config.yaml
positions: "rope"
tie_word_embeddings: false
init_std_qkv: 0.0331
init_std_up: 0.0331
max_steps: 8547
Each number is 128 + 32 x the weight over its row's rms, rounded and kept within 0 to 255. Layers, rows and columns count from 0. Numbers have three digits each. The size before them is the row's rms in percent of the matrix's.

# layer 4 MLP gate, 512x384, rms 0.112, rows 100-116, columns 128-255
104:082119120143159112102108086166081066026102140144157133109103109095120089066133111079149173085148192128127144158101103135167079112104123181107114114121133157085136175112185131096149108160168061134153113157116105090156166137122160138158139126122143135105136148119131121083105103081115157153140144107173102099135111098078175088115127127133175173161177124158147143090068144092124174136125
102:127164136128139115173109119049093111140165133106081099139141089141140172116185157028115114125132147174142068172096144133109172154070092201088113143133107090153114177087117038149083103187143094174070118103104105100084094114170090114135148080168126075126120141137096195146100118127075147120170093136082078184140141139104116137142098109138098167147141066148141104173048138108119154146159
103:161206070141155117163137107124132100103133171141144138136141161092159172037137112090130112137155093163103179129155168128080176126110129128143051141107066197116141094120120126079133117144147070142137144114077173091080126082087126159152136087144115148157146106156140142082122120131134099136150153116084178138155166185154119122135111112145058107169110106176169151064192142105113071207110
097:193177116093141167121127143144175138141174134089175147102135164113159094193141103113104181161120108160149199084149149123111158108156132138054131152107142113109148059164132099110111171174142104112143149158119111157188130120117115173117103115137125125087131154134104121175056111147188140151131163116126093109101114165069167112052084156129197134096159143107133218156151136102155163100204
103:100058181121088169112104156162165140112166131182142162110220141179096115126163143131118137158153117118098095107087155105094103135126132124208107086101187124094147171101101092086116121098087146117154177125130128116114146135114154118123107090139125129063126119141100130152099151119162144087083153124086078167154128128118088145128061108118099158122104180079147205149118193059104129122145
100:120154125143165109149153148116163106139103136134166211162166125140139135115087125133161148171174139094115150129143106130095131198131157092146095081144099120086127141100124140152184126109166075187134112194150176102095159121093120141163083132141121173104075122209082168139127111135176138134144141147101038157139108109165101108119072090186094106127126156050110132084128087175091078190113
104:106140094094114168127075129178181160100215110152119180155116148119119187111102161114135135154119133095174086093114118071107167114122123146106134137163138059154156096132159171133087176155080156138114114121151114128141111117091128072141152073053144161118191089115150135131137122139137092105139135143088163129159120178103118113152128171140107078180139148104093096100136119132137168130133
102:163144148067120093081130170092114147112075147149107112145147100119125175123099112103154099158112142176204125177139080114159162140174153079110104139146092122106133134180127094134160185123128122127154128118124147134121080089085117104152102128093196158117118114069124087145059090120200086126154095121145133117158101063093098154148114142175103213136064117158122121090029129097162146102077
102:148120147072086119138051135101114162154138128139157147218123102140079147141160133195123182125152113150091116153137181193153093120150125086165130067121119120102133130157092166151101097141109130145120142073126079165082157144112135117177124095133133131059134087157128129147136147175128102136124148141168079095124139140092132127135101129160083062158128167097134088118160102105136088096142
099:096113121119125108103099143180153121079099190120172114115132136150062162110133191148128173097133158121129143087135218198094087125123149136177154083088113102116177244161141101155210160095156142158097093133115115134211085177117109119169117183137068120164151129117175121149097051107076177142101093111090063167129140163158181137108094111103070123121128165109114156148125184163154114123159
099:131170134143104117169156123200068155105134127082106087113150130140178126160082121148116135080113100131098115167124155141142103093180101140119078096097105173086099145097131130115135121152108063158104169166117097146219101125161105121138146066135077145177138107159112139065082150122106164131100137179125111154078088093146087085117154132127140162154138146134133161092128073160153142110102
098:116170123117179165129163027205067152153132104091134160141072131056078189149132142136113169138132174144139192145114136123082168179123129095103156164063161186088182154122149157198122111134140089140099105089088069107198132145140140132109132092118159132108085115186095117137140153123163145130073149175071092144112118179118143104152145122125150132162127189084102159154192099104171154206105
108:144109135149119101122123064071127184115124126162099185110120149082076136092173097133119126135132134136117127147138125005102122139124123107075154114123154120070149139116152136119134125101062104092111128071181118158136182167132145172096125117135179149171091152155105121141130095155125160124145156139121083165133037127139145111183073129127108136086115081154017119123165136081133077081169
099:146124164149048118141100132143106220099121139164167152113121148075110138103134137109079111136123130091226168162161081086147075146126105136112138124093120167086146140102142139069110133142135159129086164100114093163111101149132174165108091164168081118164148089099121110110159117105109152087159141167148159130140129114117143128096121144153176115153095116115068131101075140090168192151138
104:125125171176152094148149144114140132131124117100098133147082104155114091137210171117146090137121095178119124191129148139155140106102095132130119106103198201104192145116145080112126088167114155108084122109137110120080130141118119122169060166171080146069133092099131158128187064147092154129143080090106133141135164112169115133064190081152163093170067156148124175144099136097101143184165
100:123132120132110100152129065150117185100095094178092159137076085179080148158097122113079130114157109134190098134131145118137122129117120201107162079110095126102108184138157132152133168132073134147127140112135175182132142112148088128055152111092101120091169075125148163188081141132086094084092133208127154167122126155166081111097101111179137151133139091179164170169135134140088194155115
096:102148129184113153117139150094116176121157116089113127176101050082081097126109133146159029120089116143157150050149102089131067111159118146142102174194133151168111108149165106128126143119110148125094111156115166161106125132126180148182126195114149163103140131062190151117143145108114092116148164135077083065125088114127080178103183108149105105152166125107105095147127092179103100126158
# layer 4 MLP up, 512x384, rms 0.121, rows 100-116, columns 128-255
102:095147102142213084134142142149100160187147139050131139115165140155090160066125134112130144105170091101131102171100094096132087094142134162162120174113084132183119181177120181132167135122113094128161149152118155162163171114140124097132084131092130114187068173170038139130147121116130102209167155143146079116081113058123109146138146156142185149178134089120193159156207122118146170110124
107:183111185101136088116184161135133172143161110139140101164164149145146106108095124162130206153076126132164126160100121123105122185165138127111151103098148145147137124089129160114088131122144110088130088104191122156160078138167102118096093134135146156131108144144097079158102140135140189172154126130199155120158141103121177111133150104145121133157176108157146112140144109179110078158093
103:146155141170182096122176131082150084125134127145074107092141155102143086139188143113152119081113085077135187092179122141168127084100164103108133146080163117104149159144142092152149060147172171141064145177073149129125071086134145128162093149150110139137145102123112091144130115113136084109094115145177075082195134120154107133205074097129110135089144136089128156098178115167092135137108
097:105137164180109122118141133122120105143047112181116118100149063116149052063076166196100111101110087149091179051132161127145119100134100187153136184115167142147081146127093106139115125096134088101125106133135123078143124173127145123077076135114154141149170136117101118084161136128147138177157167140183184171095095094144092141114141122101140162140164138138068151162207117160114106156155
104:137171055181086132117118153030155110139109128129170109092126156166098168150148129144136088051123131168088098179131166102171111171145130127085122084126164179133134102179148198081139101109090101042105133151140155153127188116093106216185065159117094160080165124159121104109101115190069168120107166159140126093163134105119107101156164097196100113124128110116108149102101107146087113096151
093:170153135147140132129146149149183137150196173193137164152147155149115176087154123123099143144094138146124096152123093093152223146099105135169145149140125149108151096102156180133132136131084126077149150185114098130104136164152152138134180124192165210129151099136130088127166166144111078098130119103142086104104200126143165150163104097081167087135161079117171119108106117164183173096127
101:125143139145156113078104109136140100110141126142157087155090129104067093138086159125126073152151173169131149123125080131121150172117169149138125102145062146131108181140132159125194130153098105131175079153053118116159202143104098097160079147113087123138186097113141096126140112151177071149069119163141156137114185092166115115130149124142135158158084155144175138127198171083134135143141
099:086185159080114111164149132141058205168111174080094073169101119112171077136150131120098125189134137124109122134117116176136092143119077188122087091222087099191118156145177147105138108113118110132153103177081115106154117154104120180132094127145161180161116114171122151140167113157166181095105096139152153149149162118164144121145134125085153136100124093116068152121153162110117085132147
100:120162152157128170112151104159132111170069158119142149131146120107176149121117155130196148147149129096147148080193185144027086105126108113111127084183135094135143118038104143139132110181154113149129115176131109126115162150097131093116154090161060125115108184124149106132114146130151086118197148127106153159097139147137136124165134094095142119088162162182121148111110141165072111226145
100:146157184151157082134171170171135103152142120238130116137094158191135156121156119182160121083088105123121149077130102113123116146127190136099140106138116131149192208106150047161128113139123151166147127111069140114128095148086138090166104145153112120146126121109088151183074112157101131103126122155124188147149114130142105130058173170168077104119125068061125160112140121120162135135087
101:148172066083146081110179169130054175161143171163136135163119112112137124156201097140127080074139085091147095108090072143104142134203106138117179134094129156137160106148078024127129162131113155161146130120115107162111157070102083114083115131131110158134118100065097158120073118122107079066081146140140174173164146135162118108114163199084141101099113111168129093141125158151116098131168
092:144174095155102137128107131152141146121107063108149127064111134131120126151137149081149139075036201086147109095161158120129046118139157148089146078125075127141147149066074153168145135125146107119150106102150111102187135091153087143118162156085182115110100079090100134108114129144176151113147140135047117138128168180135095133136108099126096141102154152074127099175056180157149137138162
107:175123164179079097125062121116173109074172174107138140112150141189149145051121083163113113145100093139136145157088169136164122151091120180126084127144174144138140141143137157155110141135159143059094103124126154086158101099121106118158152076100055139158160163135132112099126131147107099111166165160096137112105187113172211121100156164135103199148118103157098158145101079139120110110086
101:141121127106141148125099120122124098132119153111114161096079119132133111149154127147123131135172195068113109090145150143144142130101103132103113164093171068143140124071121164106141062222141125093099113143103124119217148152152119164174138144166123195170140128115152108201125152151124168143094131125090181091152190153096121144177157163136095113101151131084104151083099156162119115133172
106:164146113073166118181156115113113199110088159150152170158163099089164118144137126096051093150142114048127168073093139137197137158128129102094055102128069118141097149110154108201090115155153133108129167121122172153161072117143079149094132092130133188139152134146169205108099098089138141137134139177123112122078086142143097185140140112107171122121122112112138147124133078159156080152138
100:144153154143054104116140108124178132114111064126180097175113154131178138143156103160194164101111130189149146191148147098099193154136145139119150177139124144125102197131112121097137159137156144151143110126086158094103129149158113106186106083094130091140155147095132128065142116191081199182105136153107175072071143121175152107120119098102150133123144147147075134132084122108128127085123
092:146133092049155127175124167174101090105099069082177160115131155158140045131116185189104162146152090144099110186164093148156202095118112142100126102139104123128109097141130196134126155150180117133126132070112112127153132156172109156149116092183173104142089146142161111142134143094099143221155176114136103144146200164140136137131130090153104121161156121171097122156172131116127150156094
# layer 4 MLP down (transposed), 512x384, rms 0.115, rows 100-116, columns 128-255
104:097118114128104099113125156108156151153115097182130173104105226094147128106102177052167177143122174128159167145151096124071082141124139052134182080089099116087120149113147120129147128127123116085135105096103182129150146171135112108108089129115127112132103112129117138160172096100099109176135158170150097175109125099110173105129105176079057091160148079122167080159185145114093117087108
102:140196181133161156124080126106196160130134123143131098151141161112112118160100069161139138102065120171157072105134134182157082145100104141117155095126119098072199074143088147093119124161161156165104143118132142161113125114089120165124157127087149098192119139202075150089135116168122155193163106152123125129137136105056049157131121086063157147165127191115108144133131134139088144138149
100:095145145148148116106178119183178140130092162116105096164108120085193140139134132113042145089114162097130139082188123138135089147100119115129114123142070112145092098107094195115100112128137102111167131190138069091146165113052130118181131142158159163146135150135155109170127085141093189047154138237117104094090110162136092130187139080142110105119200124135134136152144128113174137124087
090:142153171081088130096174144114140103127165134090151116111169149180107070148153166104155108143107047184128108185063085056149075135173140161156121141157134102156155114133087063135121086102129104146122118059126122186134099127207141095121164157180099135142167145115128171172111129126125103118046162115102178157059139126132099171142159108185173123079202098180152193147135105165132169163167
099:133142092122032130118135183160140106128128085116094135181155079138169106075139139098125103149105085126140114203153144148132148133115131139105107113148131116035089083198142155184112123164124133117163187152133137170115155217158141139173149144156108083094130098136152117075164140118115075100115152108083166147137125128102122186157117126095094158088183141114133146064088144073059198165142
094:145099125202123120074153160165135074095126129109084091075139087105118110083111145197173088169108096152163082085122184137129070160108132162074115139149085144145090103152058088181103127133145161136159091125089129149085060112112125146081146122147107140096113139133121106099138083134045118054089143172148106159147103168071069110217097177158176171102135122093154141145182199137152098142120
104:151116131125099121187046114077120149082171095080153159101191115109112078107130115106148101150152167143069137205132114148077145181120168156176139134126113166113125139135142091139101124103094147159133135130088108153143121114103119145136128090123150131023128135100129107150156128081149130172096154085073140129136128106178115142143110124138114110120145119096140132136114088094159137105116
101:121129093182104169108191090089171137189165122199088120082068135124112121078158163115148141146104111099129123098109135125129106110122090156170054124146155151136077121105073118112103149119081088181174139150206135043164151113133144091125111086121173127109145096158161151148127050059116079093110154119157155131097110158130138076113144174160153138091133115162201157167193171110151057193105
103:132096114134132158127139120113107089095118172148148101116132124083207169083108103117154098163106147078115198148147131155119142161100133134117171123165171134144095074130110148162163122132148082134112119090190167091140108147104091159164119146156058153144100076084168131205135161139091100134084122120135121156083145149160129156192162134126105120127149128111132201140144094150080127101091
096:065122109179077124134142128129158049177113185163126107140171129152114142116112144165135149144141116148077060163151173103124138161143062154195127129078146127085056116158150143099158108100139118115145181108138116130131130140102106155127101126102160076075123143152149082125110093142138093167133106114110168141169134095168146161086165094128062072113172117160180141084120118123095106162043
103:097127131121147168095155130129095129096085130171116081129158083125134123115123120125063097083113092165133112133116145164087130148186125138143147138127108099130163114139095091131167119134157160118140164127177160054171155053144136155082132120175123119083193125131153114092083088156148140079126131074087175098084109187121134101061164158117074097110165076177088119126104152148108149099130
096:120122079087096118152151098127070109071064082127120143118110149181157158105146167153090128165074123159083128142081134059129128078097155128155112127108056129106131107114174108132121100106100148163137124164151150112110118119117195151108182152099140137169122171146139131121119156144177098072074108069121086162152138094142099144104132091153103140137149090111116130121114099078133094171095
102:112107143137143123111142121108153121044061113205164132110092109082142148090154124160102146145121172114112096150146114135152136097068180147138123124155115108151179170131151140115136172116141094122118069081146133169088144130095187094089087066076145108147083109171109115188136069132161118111112152112099121187094107130122154140115145151123131133151090113191154129084140154106167118142115
103:091138107132163192101096144126112176122152114088119112144142133124171127110099143164143146069032119086105099173092097145141109067158073135129105156169098157187125132105135149091118134163142165091097153048171175184111085091147097163133134156095116102139139110171132110142088077209095109139097136165147095165134083143162086174126134088148114118084255085108131102138113086149118117105168
104:136130136153088096113134198166146117148179090135158123108099144144109117106153090111102111134099117085104120165159156106123174126124165105111084128107130191103165160147135077096181096132143171113097084099112198118068155145145150136167166109180137134174132143109142117172100115116108169098142141197100144122057155130115137151054083182117081168158109049200069118099159132201147063087120
103:147106152155092138131107118124155163102138148095100104110104121151135070155164122137139115100116115133132167111110114166159100098151099115160159112138174081148119105116069154089119126119131076088137075136106150135190144169180093113116116090094164087099181175132182133156148177151088151160116148065164124094095174151105146074137140140197170087115135095172072108121178071107173171079108
093:127134065187141100118118102104129170116136145111124151098142149160128139141121166092149118100131138148075152123142136122098165177162139091174127188203119081137125147125180066095107100116100110099074141151190116096105125160093076173081105116119139092087109113105115118071131153110147125100090123143041182124112161181085141107094155097148126180112179127175128116111108113142135075142117